config = dict(
    num_attention_heads=4,
    vocab_size=4096,
    norm_eps=1e-05,
    positions='rope',
    qk_norm=False,
    bias='none',
    init='normal',
    optimizer='soap_variant',
    learning_rate=0.0122,
    warmup_steps=200,
    max_seq_len=512,
    doc_mask=True,
    z_loss=1e-05,
)
Each number is 500 + 50 x the weight over its row's rms, rounded and kept within 0 to 999. Layers, rows and columns count from 0. Numbers have three digits each. The size before them is the row's rms in percent of the matrix's.

# layer 4 attention query, 256x224, rms 0.0442, rows 157-214, columns 168-223
107:499568550521563454509465523495571612509620408509440534474511462472426566478522475469492481525473467513506392441552559484514522478448484496466616503475515580525523448526
103:439539426480481468458447436561560503422454492440503500476481568511528463550486542455550558474505562488391553562472533482470486458511514424529434514430427561514527428494
101:445495534465522454472465448536531576477468542493502446512503530569525481544540552530427491450454535510449549536485521515509557522442513459461566560569498502539456474470
103:648497599528553463492474493470547468567523546511508501455416500357542512565481424557539519498524563481616563552513561514390501481512573571529501529362413472542421530496
110:537546408512507465510603554506446477505478494528471502488492470475408442448426485465571520523475531487502548546463538494494416517503476514559489558425477558565497479559
104:421504485576484533514572506485524481453533539597480447500590494455529559488520572486508398519482435552484553362471450585513510533516492466498474416493334494490510526483
103:459553527493430516507505513492515591563544501517470429544415431381515468499486517548494420427466561591514539510516581459598572521562448510470502455409523510476505561522
099:493585531454496502526519565512539451415503539552504483499492540518504524480471474553413470434439533433472592387523466548443496454500491511493417500543583539476397496600
108:414555551591530550474463475434428523486531521473593521527573521525580548438468547497526510449564481449483477470544503477453503550464497552511500534509449572532502459430
108:461494447455403555464492489403523479506453536487550553424495501461435507541515443502483493477466427503470631463493453541551536577543596541491514447443482492481453528574
109:512549528436507428433451548485541490451497478482518451565589533483478509492532459558471574515511474524507504548466561579504489541529582474555484448468483560567501577635
102:414495485532463515472452413510458492513490462458559411577450433451534502511470508566433459567496574464470568528478462500504475467581549525435498549500589576463468470510
112:425488433510539478559445397468515575477526520421442455479532471528445419621488458478464492446504524480508606460513543562519510592498455437410539504563451486502499563536
121:593494512479520466517645441506562519506510548510492575500473497532449606474421471460465483433628553549492485469517439553477495444552510428552543435432508489483415511438
102:466478452521490529551581415493468463614528449441490367513519399557480559462562469407536566530524506541527536493502513376543452559441506498382545466473485550576433485451
102:486535475466469562544533547574481551503474519485516432595504594500509508479512465549430539578496427532488427513479505431456572533438517505513526419539425476460498478545
109:545451507530534460474437490547411535580589468554532485480509533465538574514453446454514458432383426498510463570522534538576359464568526537573512470473530517384533364563
106:411458507450516545548521413497495427544543423499566570606481504504506571565430491505535434487397573543413468418479504482488504489551573489481424481459541432469517483515
106:446528492532527404488525527462517491522470494453456489468579600560566519558485483521516496532386479475399470540470522424533484539542511520496571488449436565548497624494
104:524511507514525547455558566582518529461535520449498596322570570453343456525407489504555437438522523499522432494535377457533539526499441445638461401530440572579506569478
110:514474492463478457647478491499423488521532536533494542423461521437512487531496604513501488475466519478594436570598461562550457521442524431534429472498434425430541620507
103:448434454569526479592519560512465443475527444457497554407461411539592535462512529471514391423501509424523460524535506531423484516525533622512426447529529490603528572428
107:454544529457523641536428415504506496565552588419533423418543500459458422485521554603473490550612481466564524544536496536506544552509517504536527466570476606555511509486
106:474539465545486498531545494445504480393542493589522455462540650504510410501501538486494528507405471424458426499580483471474463455547533466422452539569404585428496605555
097:483482412433483479542477489394539489419440495503540505518462537524531451294464517508503579545488484408453371469574467427484527554540538536466584491498585494569511454447
109:518594487570529417502469477490546493490572482419475467594484458448525540436451523490461395450457491532520489575529477392511500497560525541504521476568495496433455423487
114:498610516602477499495559546531431431470473537578497529494518549432516508420435427563529589551418499487533490426492472411461504473519530639486482487451514549555503544441
104:482537496493518425481456501373468513558584494417442591520523395446454581493463505449507458565393553466555445504480555498517495515498566544472462534537381498505514563529
116:495448484477507547577540441458430509575578559548489648483465494502437495424505553430387419391444471420462532461399482430414477548543500463514516474455526454449479543442
100:570437415565562519444492513564578503476575477530473424401458514463502546552539503505446499419523583438374486477553537547505449492497540455529518452507582529510566462475
106:509561484525513439444434512514504479490519506532547541457456557439606607505448416540493454484566497513309561526491540455585473465499478383434477486473502496474459403425
110:433540510430540475538522510445528528461514509498515586599468430540425468438514433464543487532505469433438529502492575535567459577546586445497421497472439560539556496523
107:467554516654533478581558544502607503531504494417544431491500476450380436462513506481580497472536532556477558491452430523543485359396470516434523517431507479515459544523
105:522407520577544422447478458435496514462500485382547461511552499456522517490521425508530544472442520427550509500506467516469553484578512454479443425411438544608444489480
098:510473458570476476493440553627474544477518557437510508415490558506525452617484487464436598546423494493471540459560535404526509464491502466527524543500494499550549503562
070:524536490586491592502477463494493484459528541513541573453573491507515511482510510549556565500482552413606490580475537506546604485510499534574521435411490560506457424441
079:499494478525400506532547427490437414643454408404494572451517478473450522515440358493570539528492572400535517513489532424541562570534505439466421505469441518479488491504
073:466510492461533605465506512463546471502472601497448452494559506527424495593479463556514476544530511523553404544467397476537357542593467459440462518421546503543515553489
070:446361472524411499617541485432499392609515446513499445508483513523608583492487509493596544465489582456510513584469505457549506514484546482478500426523446451467490582472
098:518375510530529499511398531484549509462554492449586471535484504465506421524459467453474447426549428502521491458583492417526418420397472486476427511494481563411489528536
081:426506502460546514468604466519401499521488464516445573550492431524465486495409547477482608475518454497564452512507531486395567514488599463426410499442470420467517565470
080:535576433551479530545439527481545489579449455582526464551444489438579532522551531509490514517459499495382634535506503571541552463481521538488454458527504456550491446574
082:456467464554398545481522480512617505560465414596407558527505486480460490617520452473551528497512456560489528537503484512489540523530503454463420531454442457533539506593
086:449627484425516492409527406488434560577521465432573513547493508478416577565459474526523501421462523526474497492594436486532513545630501563499527572425539542583449465547
084:493499550421446571522532405521497528562483465468423534471478428526482535522460491437428432406510483471503577474433493508522547607466458488493526548495524487556565494489
081:490484505546527412523491403618486457532492565494528436458520476558394521492507509523469523491535538475446434451520479532533463478517456451405471505509400505442539509509
078:435460478554442510535514455505566521505470511554373468511537486567520484586459560503595519481518485445408543488496521490475452510499551499550496453532501485474440493505
084:487488443423547537500549429480522475487537545611496573460485544530590515565505571387526570498421632497425613583455538566544569478543531502461459548555514565434508585511
086:497587548469453506514530472593503501517525462503492526500459486500471568503535529444559451565518503543560484520524556483540604566518523462545466335466549524431520534544
092:484479463517441502406580529511413441489570542550597608467523520502415507516528470541523520498446499593567521509528462538529609491519605461490422465498454565523577597460
090:538422435540532519505535452532430556558493464531469478572432494539503454467530502461474548517550531421451563487464452584432473452496528454518375418382568340453595556465
081:566412467546381541564579512579469517500519495505414476462427482444535504465494430461604453451510484454490503463460512450497540531414492463496547386464444423490481460617
092:462458480480532522445444520561495548471550487451519460348530469564432415465477354438520470502476542460478464465541542536450554587467477456544582548478537400400399454588
089:484477503444477516509544455537532490495479510482439609391494391450548554530403495474527506535436663490584608534565613534442508555492466392491495551528538510547567508529
091:493537515542407501487569426507533528569498504532451437466606603530582504427517491446373488428619479466493512485529403605510459534499434468486573451471554565467567455496
087:509483456445605460568444471472505567512374468407505473440416517564457575427550410518471485471492503477492423470506519489402461469536440463480498549528452428498553475420
094:499529491553442442461472528567463553500567478464545543458468480413482502535415510564577493516536413615492543428518531403538486484551479557495455579417505498521486502509
097:407489422550545544480522563425453565569456457530526590473496423538446490492455590520531438551560527457519445539517483505491559444531553521516574518588443443507468544536
# layer 4 attention key, 256x224, rms 0.0445, rows 157-214, columns 168-223
106:489574498477525545449401470541557560592574488545415519632480471518502521503535349453494498601566442453465508461544545444523496451571508468571572501469548490476556486576
108:478540571513470473390470479437543524507525449461460530410431482554448457540434500605574510478547540454447491604473568479373529469522494430532491563412427512480442425579
091:486558515474478503564586431464480605480453524490475562421495499564536447450458494638422424483440432562437529475534501497438522540414467536520490535522491560542483455453
107:598479496410535541507421598527565570583473559476510494408463559399520513509438474565533542496586476554556534523534503541410446504520562527509457440520547563520484554522
110:486523422505523531511527580493468490493388466536471554506484507493552473534534481478530493483606469507560542486435509527491434542455480603636518529419539489554563473503
105:494398487510495579576489511478551547471532522549505539489528545499536533391438533471562462584477419550519519513511537521440491421472490424564499538511412471425430498535
100:492536458577450517495588609504494504534470514559466434448529430489601421527595477480479490450566542644530483527457509501578491530505361490477459544434493445520493533465
103:434592570445577508516512464503499512387536591523541544508484501498427604518493461455514449429402479422453543449581415473390569451545532517430468451585521526550389477432
105:479508439572529539512474495432421492582551549441573514512559537532484572426492572436507457486435524426511527542573449465501576584460480512511487498503399510515474378443
110:414540516490503535485487590473497530475469543480423551389564481419508471474422477487391520502617504476509478523430464503448588495493459523544383472542457517394533466546
112:430424534457474565466480535476452523510539419528466424467465557414527491626534485526495526531489455428503452430462538479551459466453593515574483573476492608561431494629
104:503540534514453423521570514411408518553559515468488415580438520520551498457424565543460511487602501528572505541456471484406461475581460462452471480505522470536533575410
111:440564481521514407492508487447456545542538477476514457576494507457518468492496407517500468498491413565494588484496533471466468515455549500431538575539407523404549578474
113:492476493457505524594497416456502548514575540474599505502479510490458598483499462517494597444570457499388470586468450560547507442485530526551628469422658478476523482509
100:394529392619495504466546380506483555502541435433523457425423492541460482537490604470550546598561521508568451404411518478459508557506466529511552499493584497542544514477
103:508545520537541624566498503579441460431553475503544449386501595579471453530458473440537551531570489488430482513459567466555521515444536494500571462516405453575454520562
105:500497513546449394457535517497442473535520497541459527520467525539512502559475485430491507412531521394685519481544436490482529419467513480521445516460418513471505571494
102:451528530571436529505475389487479494472543471554551499533534521540513530482511453556593503542435547443546423452440516537500437475587454471486506446488501490462453507506
111:477458557455532428425388519518513482456514414427544497455583447513578541541447574473561575507469425417469522513529473485440607421532432539509443546458465506562544608485
104:541459450482490521500475511569550502424469412500532508462474466532338495469351472427593407496433506519524642524562456557520587595486451412497465562513521545524419484548
106:529477476446553511519440465547442541518552503486508481466415568510456475540459550476483522505501538492626439543526492549470461469464495384480495413530451513343538568529
104:590558566549559571589479476520539462519573404522421507443449414451511543495477576443530490522505498501513493484523581504385454587513556525539448524534507485503581461460
105:489460568551498474497506448520556484511392564415517384475496545481483443527477518519525516489501543490490465501530415537534585571472496466568449471489526576499560537442
101:501485569450470421476533481506491387453540466484561482471536615581478483503563527494537479475505448389403504464590506502426434541548565523455573466523434577472522598517
099:476456469486473518476462589434498443552439592467556492458401510571477498438598373457492554521577528469497522497459536437461592557502579522543546487592524544627524502493
104:570570463617485475508500523543501508531585511451515472579421494516589504458500462531478528537469467574516548579462505459473490600524490490514507445524542510504543515507
106:512487476571584544508454470581528410552524497498510608495513508501439496498486404497502525458520496388508536449430522480464560495497505632480459488444527462519490615497
103:544535573473551396501418513527507520436498486490527517506561463570448505510487463442509534538396608574552461617571544530529529530519456552516520445564543485470558547610
113:485470542528509543612494432449565525418599483476583540501422453481473521423512420405409473514497454451515554500473512500488492490527456471442532569505544453426484496429
100:544518462542505485413518474527607520442456505467497524428514610494367507629503515578508620502591494554486496420629454609524530393480499520523559538482539468498508565457
105:573608455565497415482453501469476488458511509529559544437488534463508519464452449462479474452478566574485459509547527518563490471475435448494457521440541567519456469486
104:438499474491546496458467553512513448486526483544617468579496454453491460468486461468550556472506500536463462537418513466492567522527532534474373514488506531532523592531
112:492615472529534488543607529496603546558509473463508458449460493490480396405535495376639495545537561500465493494501455461547496421451450524464610459416503492470439483523
100:582483575519579441483465546473436433484496454519524588447508449492534477421509504490538516543510505443515376555527434585469508457526499522525411508440519585482495470502
099:588554461472483507460428444547486492470474477476555536506532543491503441536415589486528559503514518560575444440569575494552542529520515433464493492519475593569506437598
093:464437478537631468498455575402471603467512444501526477469525538468487408436522552438383473491554456386489452460498519490505460375509547405466480570456611504423476504488
089:461567500483397440489525477593469399533540470515479557523461412405539484517536485485491478535506475574414511511523522406535523452448422568497517426539430560433592511520
103:532446477452449581462472473500516511419462506521516512433485524547450492421520547499473455497496450566455560426501428583393472460462495488497543535529466455475547466557
091:455485517479610584493420488508445521504474528506469477518516493670456559479427516508560536449541503576552381441469435543510456485569484525475419496429526464591424464436
090:501618488439483531457490513435556516457416540548465424457557506551394538473540483496442476448466496564467494585536592474469462502505509448544638439457475529572544545507
107:455481534435450536409419527449570538488541541491558440506444558535464470495514441527460491442455564559551487490574530510455454446573368473508459513486497506413435539516
112:476488509506516430464481347523559494476469608496537558500552507499465615461489423595543589528553449473491511406489471477442512602595500473546540451512481576532450482442
088:512535551478522502502487521457437458481502513519530581541513414507528454407508533431482451601504543411533533467528568475466506515514533519530567498563492490455579418474
098:504443469539468489598504526526607497496513555558531395589409491544559462436481448491453462564495448530583574484405508543467466453434437406464537546550543458478537546521
095:404464422543535509501453554502494635440417568492441499581563498532536494447533544511489499568441555478448410455567515489532454553509563546454484514554500536518433457512
084:520459481477424543470452545490575470516496460518395499413482539485566536451436401483475497500443522549479439572570418501503505517497460570559483534558467432598493528446
092:457576475543516492481489454557445463482511530566520538518572532483454567511494593404478466485483533516528523519495541502481579506561527574510433541423531537466539491497
090:564585589496471523568478456458567452545536402503513491555503510429578465489513449538491501556471425497424464494475440434462544520484527566490617527429579508542520484461
092:476504359491557533441469491485498494482483482514481545485535462454495470536478602595475551511429525542468580485484444566438519444509570525514441558538500524449393568436
094:464478508356558540561456446368481579504525519425494436522437491522489495498477475528470492463546452483495501452426600551362488554516482505459553503401549459557389520490
093:459547478441548509472436447550557578452577588475529459513531473449487457451524479437552399535490402538499484455491563521432574479550441493512545523483499493497495441531
086:498523516449493572496492474487587604356469515492532421518495436541491534524512600458443522519474538511500498507523416518492512491480516464598468470465438541445532544443
092:510443404486490514581460474381490566509471473542515450587446477569533501453520486544458540555465453446494457497455522513424519419476423455490452481487562411553615537432
093:500426574532555572539486445530524551471472501513516443583480542512514609549575518438396508501555394489547458508487427517531517483517537563553455524450432471493462463506
082:585430509455520531467402511601506410504489455485511473521502463513329509435474430527591519475521427544500532479489474461593498512438510465475533442467392410502523512451
086:507485510445544538395533542573465569450481542473365461522525473453519513462510428480574546547475460583471509571506527503461488477478475466500509533492532539534497490462
090:498584504526565465458561484449462442353468527472509442495579473527582484500558475513421564505413530474587455511456493529515544519431484576510545375502435519554461480544
093:554501536476496440542526487517552431532519515475490420507439549498378445618525418528548558534525501497433497468452493513493510480607513483450508534420499505445444453479
# layer 4 attention value, 256x224, rms 0.0441, rows 128-191, columns 168-223
097:418430512457447575453533450493434588414432568553402534470594476471445433565580506541517586554482558504533438503485504510434553526442408512532507551523411470507535530579
103:506472534437544437579472422558540567556384547511568520481512531502478573569530462524521499475408505533503488429536481448564481537582555537406597467540452454502401523515
103:578513499436502496482500597507472460492418527485458608545442449439515459531471447535493513466479495420570542544425438443547470452344586512414562560476550523610449447490
094:534556547588372590482537523569533526536491476472588503524475574488447526436480489461414569490570429418506461541480488514436501464480493511519484623422557520488555481530
108:511549506475475462556432450502607473480550553487582477426429541444501507520547455499552414506526476602512527533553555543527553540523498455643499461467520529509575523612
106:441456389486499478448569491498620457430543464594492567524494575490441466440525479434502521557405464515551432550505441517476402424546474472483496533471564521466554519465
096:544525506515491544682629399525591549503469429488430451471462475533591524519458583474426533515527496474560511469540487545580479555562522511499431479548492425442577488535
092:466517451414497455563574506501474556492435481424549525504553518450469496515358460500537417444482536527528458446571457491425502509474500502538513515403529499468529465568
108:564501480492458458460443472555541406473454440454511394537510502403551505434532468553488452510510513484537583518504552477480492491547512483417528513526507591504506528519
106:525520564563458528519516513505572463520460507473450480624514510460569487457462452441478397432597490476499492607412457447559522385526403485545533480470468570459482527562
100:436542476480448509576480516562549475525535479523375473487484571515598448454484473496488506432449527478539524469443529423475479479387424598502498546548548469500489384496
101:537490460466515470587489534388490624494522498588457444474476478496567468581552487499515586466514529418543527501457583502448468444518553558453458494456486488563581491466
104:546497500528432441563469541392521469474558530461539468465485433410585513450523548522537566572598490502531507468483552506538445532564526519500434451536561508592454508540
099:531512558447439559474564498514483436524516505512493482509542493496471506512458452449615525471514441497529457462487509577456527476547536520520609427435446497678538612385
102:458445476446500465507472514609512467406451412521491571500435537482477506466445447440400456576480435501567598528557525584529507555506497507561440438624561447505466508454
100:560469450494527443438515445530476564487445494543500475486504547413556489502581514485521499502453522521453566549534465523483457509498503379467491469577569490552443517649
105:451457527446511484545426494504480498477546545474592532488518501477503502513517518505437471454550444507458510500567561474456615529542578507445551498462544520517448458502
102:562543528428388412492533479610497422422536492438550409573541508470519470557493480507424564452534453555412430422496475574572438468501521564540519506518518484560508521444
098:511560514420424519436552418501489418496479443462513559462543363547486594400540395532392479428547509467483429509440527612483537565584453499463486586497517594482452509511
106:520522463572490486481510474465493554534547564445595527567577464468488628409453483509520573479455530401473537411476489392480575445519518516412524618596583466506492485550
099:558559509454553563465463490428423511465410393414440488404492555515434497529447562509439510494553396470504478471429486504456518494516465514466444521488563443528433603580
106:506430587426487491685484416554584428478626547535548457574491560477498536499538558570408499498518421579547523531501523498446543531488510454562511464559588411447485524543
103:453483591521573632462564497574471494422415481484531409480436455524469512491549532544492556406520484547495475518501496491485440570459414485494501439448578518502530504527
104:560554495441553460560520541412411512513489546569459475512418542467511570485521618443415524493531519578489629511566490440373531477486474487511462589440528491571464507543
101:543467476415505495522423568498543429385485476466488501384467499561486439566532540512538538591545454517460447540549406509438497491352476422577555547445472554567461483540
098:628530483510593552530434508466406526517464476444503467437469527500446549496557491452487439407634490508499564504540464516428497526516545553566464423541498497453534501385
104:514493489445468485497419596426484483473528514456560561574513456528447527465442538405467531490432528385484562538568449474616475444495518555503421478526475604500453480565
102:536515513452435582471546503431394509578459506515446488521535423506525528458542497419453481467450491460437540435492544397505474487464510544508600552440549459520461472378
103:538415594453625548558464447478511536441535455499494417547447497553580573487482474515516553527549439485497619549535459484463491475455542512592502443445541545488473475492
102:489493504456491490463438552504489501465548488440459478522459473432479552589487402520610521533456555517483615569455567537483384404522509424474524546405528430497604490468
094:443613556404543539453484490455516531524498505467505476496439553447515503394498466473460472542477459468417413504434598535456564492526529575576517461428550592479489505477
095:397494543550569522467494452520457560457468523539504513454530609505513487528495443413508532511566536521476442472541524402520387486554519458468514466499517503440436353418
102:578601569380583519567394497488566465454567552517484467529496479491514521487537420540554524597494519422550463439591466523569593464487449454496546474509569524455501482488
099:455454560502507451531406463459556475471436509555588564435510370572528520498446510401506551464433549465486467580556490420445548586533490491512530522562444554511507491416
096:518527535390521515525510452460441502536495504472498416442480501414484541488516481458378654465452509492433507608551539562593517457414432451563480521531506498446575529479
105:519550482581503545397453517518516544522544545515514497536535489470652501489513487525528492507481569545529494454467452548465491391588488457478549574529494526567497464494
097:566472511451516453481416486581431500456492502511611506455484558495451570559464580547462496570436495485447480485477489663514604501615475624477421451486429542553471518486
103:509552495488502497543493506413445534443537558536478475547481565516465438567531458541507482489536567434525507455446455523520540479551514543502522463508448534391544528455
099:530491493492533524541411437560414467571473570491494498397470541486396532507422507520495579441540471485511493510537587488543555497402484514454474465432437487429463463407
101:519536561469446454476495483497501466525416588551526552506608541477493618431539455519515494531521469511490497467480535541536472414478459523545512590512556493488468446483
099:543539454513514551468442454548459475469441437501484497482493545438527438490530592637469507457471479473502517436602529462480479513490515458586483526491416426486504461518
099:472487457461565481514608384498455395467531461427574578452518476490521496502588496437477492555463496624482531537497563471527495523551451539519520569511406481548540507396
096:527545547474533462471485503433516414524464488523521493455572610531559553530515546526631588524496462392508538493479535484474549509440533519562476540467498531459501555481
105:465416523511403517499480405479467452503532386555450496475541610533526495425577559550489538435530513478401514497485446522512497512507476616609579478513466561431477444552
115:468531504539478432510505499459401585561510474494501415489396514512469455389545506491491472536481450394496525547521500561432415542442529401483523509522463617424584479562
105:503487491522525448432442401533497485504443506486489520551495466431504425517396500600542536534548541489575519537488511476522425503494426511468543474549542584444380499417
102:598468479557443543470503543458597465535466467519527529539517498523516484444512493544413487443408461470465467519507527497501484447468422514535539478556608538529445496469
106:528520470434508614440423471476494589490505520460440487480494588474510481562550431547496457517506499554525499561448437475552460545457482491571505465506502437564507483533
106:426507435430494500534555408573535615572495587489521550490379525529508563479513464465561532516467474609535413527465484548421437442482545493495353418397419441491545568517
104:437441473501519484494580563499477562498469542495459431573600492417404541572519453479487500597572449592509524510461476563446566517539407464488502495515507473527532547449
105:418516474523579456528486588454477516487464515508484424489450568363513422437457561475465460517416527477598434419489504493511593515518499458577597476500410493491476484512
102:395441540521509457545529487499519535472502491491537611447499466334493530452362478526473415467491524604501552429534380549561433464486456566519476426438593456455529474563
102:517583543491473567501546419525481474505571517492492530503519452585475502495493611571576472469473510527488580437572472515497470550538449525509548452488506445548467476564
103:518547562478486496562474520562521497465566486465560501544631477466528544516575602504466499554479477550572559489535484473439457475494470554420495492415465479462486570566
092:535442362494469513465541498452572556502521441543515531491612450500536457446536463476473427519472454522542505484469476510496612564543548479456513526475557539449479563526
104:431516571469454447464449489501526606510549367473487540550475516498520525518474422472519580537426529537429462564480490444518562512565590459453553432490514548586470365530
096:482515547553463527471336486597539572518507533504507437466563457431554532537546510439395546495530501556531494444456503488467530542434509509503519496567491476541464414519
096:475555462513483485579522538530508441517557472571464542476513397522558578526525548529421626455463474537496478402582427403472549563522487549548419490457442513501462484450
108:552522500405531556470556606518499600455469496393549500483572540480481498559547464483474481436458576502509547527513410500530509492470501473473442490516453498446578451456
108:466452423498464408466487479475416502464532443524447515491539435591542545515513506457462476402562393593498540514505523402603419477507495484582465469484541392551581543489
095:556383629456515476505481526499488519481508471518542520507498545581505516470440454533556524452432488505529489554505456518479495543533538467449522479496539512522533509452
094:495503494445523533609532495527531494508490459523474494468384441504514550387445477583476534567474511485516502444492506481572467455519475531562518468430548463475528514504
097:537444561498473601436501430399582467536499537583512465539494523509474505647480503479512579436453509551510490460539510465505505504495534549505521436495473431496433471640
103:508444464479468415497456552482482561452482399600508526458476592441480565462493486528452558535560499455452471473528527562467548463462437483443454448446559477458515568473
# layer 4 attention output (transposed), 256x224, rms 0.0548, rows 128-191, columns 168-223
100:572525481519552504553483454489528462515558533475507459500464556536555498470428467479420451463416462456481556479518591458505563431492520449481511383548596530488434538438
100:427544554510461570497505578522498433471524487496508460543549530456510509442432499544492576539511466525528467577500483473453493514421485554550451459438531505499564567497
105:433524515509536504519477434533496512487565397482549405505507434494465563418550526456536432455517436531497456481513504500458596498631421536538449516562446372460552529462
092:476343509383628500528449560406502452510511450477423436431541452433536495549535555548579417570502529560534528408506521533536485579566477464459553523497395415556504563546
108:532445516502465630447570531501456489459476469522458483487520465452526470438416601561475544457519492459504513465406478472526456451510493594440477573443489463540430377411
112:509487521469490483510434479573444559538490525388489437495513403519511572537408549493485475555557583567514564522438507458584557541419537579507458490553465558505502454555
095:502554509537510450414397592476516532501489571499601635531585595428549510544412415472525485453445488493475517550527564446404485525484476525534551474437553548523440524495
087:511420464477526524432484519467503445564521577573436516486437516545499498505634519485407493567482470470509501618416567539566524484530569554547451492576487510483525536499
113:456504439539508547533549527437494549456515505530519517505519500613474470438508508489546538482467418517527435493388432466517539530408458503520523447455468472542490438475
099:474508452435490465476479567496449549530471497486533566406499501514408499503517575508451596531406495573385510432527533474469546608477555529439504533581572427590477491405
098:569458547441512466439508451452385503502457547451560583506552471432474527502512513590556503464487467521458433530549486467534497369556606484516486442497436557510442551537
103:458449598530503544457479470580530446426477500538506580479513525489423519467396511527472471510495486557524439518472454521520569545544452467538516497558501497424449522438
104:441457567470490586518508501545475477463482425507544570504505522575460499566470505464475528395467525459414489523516469457523534482460474458554511520421425421411506508426
102:482573401590508467560390453512512606419467449449495519506500465477503413447522562524370536547474572537447515542463497335509437540445510519556432580600567495389523436559
096:548478513495517499519521540518506498536567498493571409424497434557466511498508569513622540425526536537446444478449488458445511462540503633458536502441513563536478567571
103:554561504507500565536483483464460456455583484470519576507520483564489467544419436449451464453529447508555495405524502458498555534489440588463504585447481543434528468415
106:502548461492460558483527493499450455537452465493459517499552518616461519488506458498575479516452495494489508552509466490534475456465488561570515480553462473481465469502
100:491519455570557516540438500407504492593514525529430593470521443513510565401484507494599468512506506504547471533586427518471444525493443482543477441456444542516562485506
094:526427435588548506534448552515589578511487505492558432517482645435518416492556562464579549497501459516605558446533508405572497419493476511460504435504501455493564497423
101:473464475462561520508476543627616479487454451514464483415451477489490468602532469511512513519644471561536499527517499572530480541460477480576499451398462550468474463528
098:440487464483457502403529447540549505482578567604577442564509486449525495496434447504508500487465585581511562564558505510528478580438506484485523441502471507426506448468
105:518540519542433533394494499460409474510423524492505486400504532530513476449463504512614533531466578527487529451433442430478472443503525551512487458341458596544538522499
099:480528484539451385530485468390499532518515498444453592522545514513511518497473478423554482635553468425480516581541453566534537450473604516490523570493504497511497500431
103:479445517537379438475514483597590484608491544432493577507513508518502419533497477557623469439526508503537450554469579526571477544547485493580535482544426481442520511502
101:452508516547505512479561471554467592551553490487514592561564502477497510434525501470445390469463540492554525541465524444518448473604531602460443482573609450443528450439
107:424457517490389433466512506459557543478525423554419481560452503467565438531497537568507552599315498450551523486466541536588535525485415401437509592516475509498546505604
111:567450487589515564542557398600480382519499460541492415425409471490574572505458483523562454472559465594502452445443530517449493550511501550570555525449584382486493470456
102:514564423491476394561469533558505459464504511475564543452493546535452466524494460561542546501509493505557528553587374568493518465554500541502418550527395500530515486598
109:410530388541414442511499580481522520506451501497437524520491502465483435481554493461434367524422526482507504453454558521574540534513490503523431498576525415471509561494
107:487516462472482507484506457427493447484490587557550472533511500530488475446474558481399490529534471499470395362510400563481545520521510563491491479585507554476437557522
091:504353455577483524517524495494462530528397475498496479496490499546499494600456556541512520518498540544534544609584354432619470424506475427481509511571467443489454499441
100:556476543436380487411549481517528419505485531481441445497507437570474526473427554556612449458464499546513574497478517581457527471547460538567460492520504467590520603468
097:512390454565458461418635498401469602515431559431555521492425532535416534505475558463451542421501450503480489512457517524421564505528450510502457622532371492512515513548
100:558442512525488509463550514593442525549592486515436478570456545428418486517560438541462487491528536545520526545403558520584441483533484492506460436412538464504487497585
102:510413484558425495456496570564587437492576462517478477605515509604475507354467450478640411505491414507589493478502535389412490554534565528469521492470504449572458454505
111:475525534408456458570529581470533406472467487517465558499616462541410455462497483503512439509451454430531520511490537509522495604432565560485516526605457453478510611554
107:351500519507416607558603499492534544498450489456460528545552387466541428522564495475498448441545502519515602470461511404451422506478529480501542551582574406440478482511
104:510450506526486534428574512587540542530452435471520580479466499590516537443489529501497501575446440499480440535472557440468482468442453444447476531523522455632491429526
097:465487549453401440542449523429539513504567457470592482553469505536511468520535412477481455495417544485519484461508539465524457505577462495460498611483532521524512553553
113:526463437505522464584500601524503557483594467450419467461410482569458447531481539501488533439489557485491505605523438458463483583582554533528504442524387493515552509482
116:521432559485415545540595556407485507553469466522514553455523483566499581565453406440461525461520540482466477564363489502463468571476491496466510478525525506487473504413
100:524494577561463580490456604508531568507472620591492435542521580504462482534434460511557543476569541424565453494484393604478465418512553487493483409501567513464477481597
088:526478459512431551536489507621481602491483481467558604479427437511489453453516418453364493525574527596485432525577466438549501423551442468506498507496517518487446495496
100:476500465446581440485473545475520650577547578399524516580401418423469449552414469533463426546432544464523503504537554439485493498496486452355398527491546518538522476481
124:531495454464463531481551501498508400451498468481517538534554468502548580528490514472504498464456548546506456428495459529567537400458474669525437460470605475590425494447
106:427549486464487504538496560518545522503441441473547495403505528547485544467575532472491428471508422474513444464514456508453539455529466522540507582406417486539564534623
102:484528502464578490625496510484384500527566483493515462453505477563456576497456550516505544575514539539551448534504459519564505518439607500531463536419398497524545491555
103:460462444497429426541564538536564468506511509519409550462507434576493601543448555448558501512463498441447496548548513545425533394429476473445503509554503516480565444455
106:558560580486512533414395596414437473427495452519510457443625585468536429464546562557449579427521505415539527432560577482618550461473443471538611504674494579506385494522
098:537539482546431533478531435458534411536475437500506499443423567548534515504528524559569393458439513450430451529524507367496444605446626528533453505521454447525428442525
111:569512519400422595397553425595497486527497454521457519504432472613498535581457458520485496435607513541485623539470481517468489482466497499493470515572566533556488602449
104:492565496462562539405380499581502473513551441472538368560492584598475454559607537469523465552486465414465447537570536483481559604512562531405467542509421522515513451529
090:463486489470498456466528676487484514488527536551517487582437498438570420437511460510413561476466506452541404607451555485530510554466540477533490575501494601503541523472
100:484474482497499537490522442412477494450451543523473494430443501527410453452473450537538511449498533464438416503426528581512570574459563424476536504511479495541617456451
089:501510565490538521552481466489418499508441532491567546470463542565437554606465502466505494485511524505450517533570506492418405434472485539480468526571472484483515427556
105:569487396450501557460501448504455409448482597506467431471480458474497529475519521545480452421527469575568557485543545583477449448422489510459514488562458501407461603507
104:456507496509510462520616545365461393521501470442460487539502509539442579497416437576586499499438414440443481515543500485558428510510517583447423480459503564504570494547
097:493374509505532470511473435509535528464519552415498447515448576444429441512471489444581504442493529484509542510457533571480456500465500513482561571463508475455527455586
104:483560501569505453534473432552476481545570443502427457572420450472541562529473554480527521493459451513496443545488568520500525491491513595498513554563519526545501544511
098:505511602469529601639479531545611452508563517493519499569426610394485444478498455484585549504484548481539516484494428588470492556551545466473518484561477544488526425499
094:457551528519555546517590558522502415546527532525489491554476455489455507576569490475447416531551542511490565473400504480540539487547522597474447566542557534518468526478
091:491426491510449514436335472516501567471513479475546545488565578472551492525575596507534464437542446515479506592529567549451493526420507502504470565594407483562506474495
099:481547447501499414502538511585459537508486419409476542419520441483501521432540479540408452517516459503536596514462507440496488457456458520487462530495537557507472423375
103:472463516462521528544522440460560515501471581405531446578536401561536431470518568434587410482462549538498451563463484425519467441526451520479582529556457523565509445511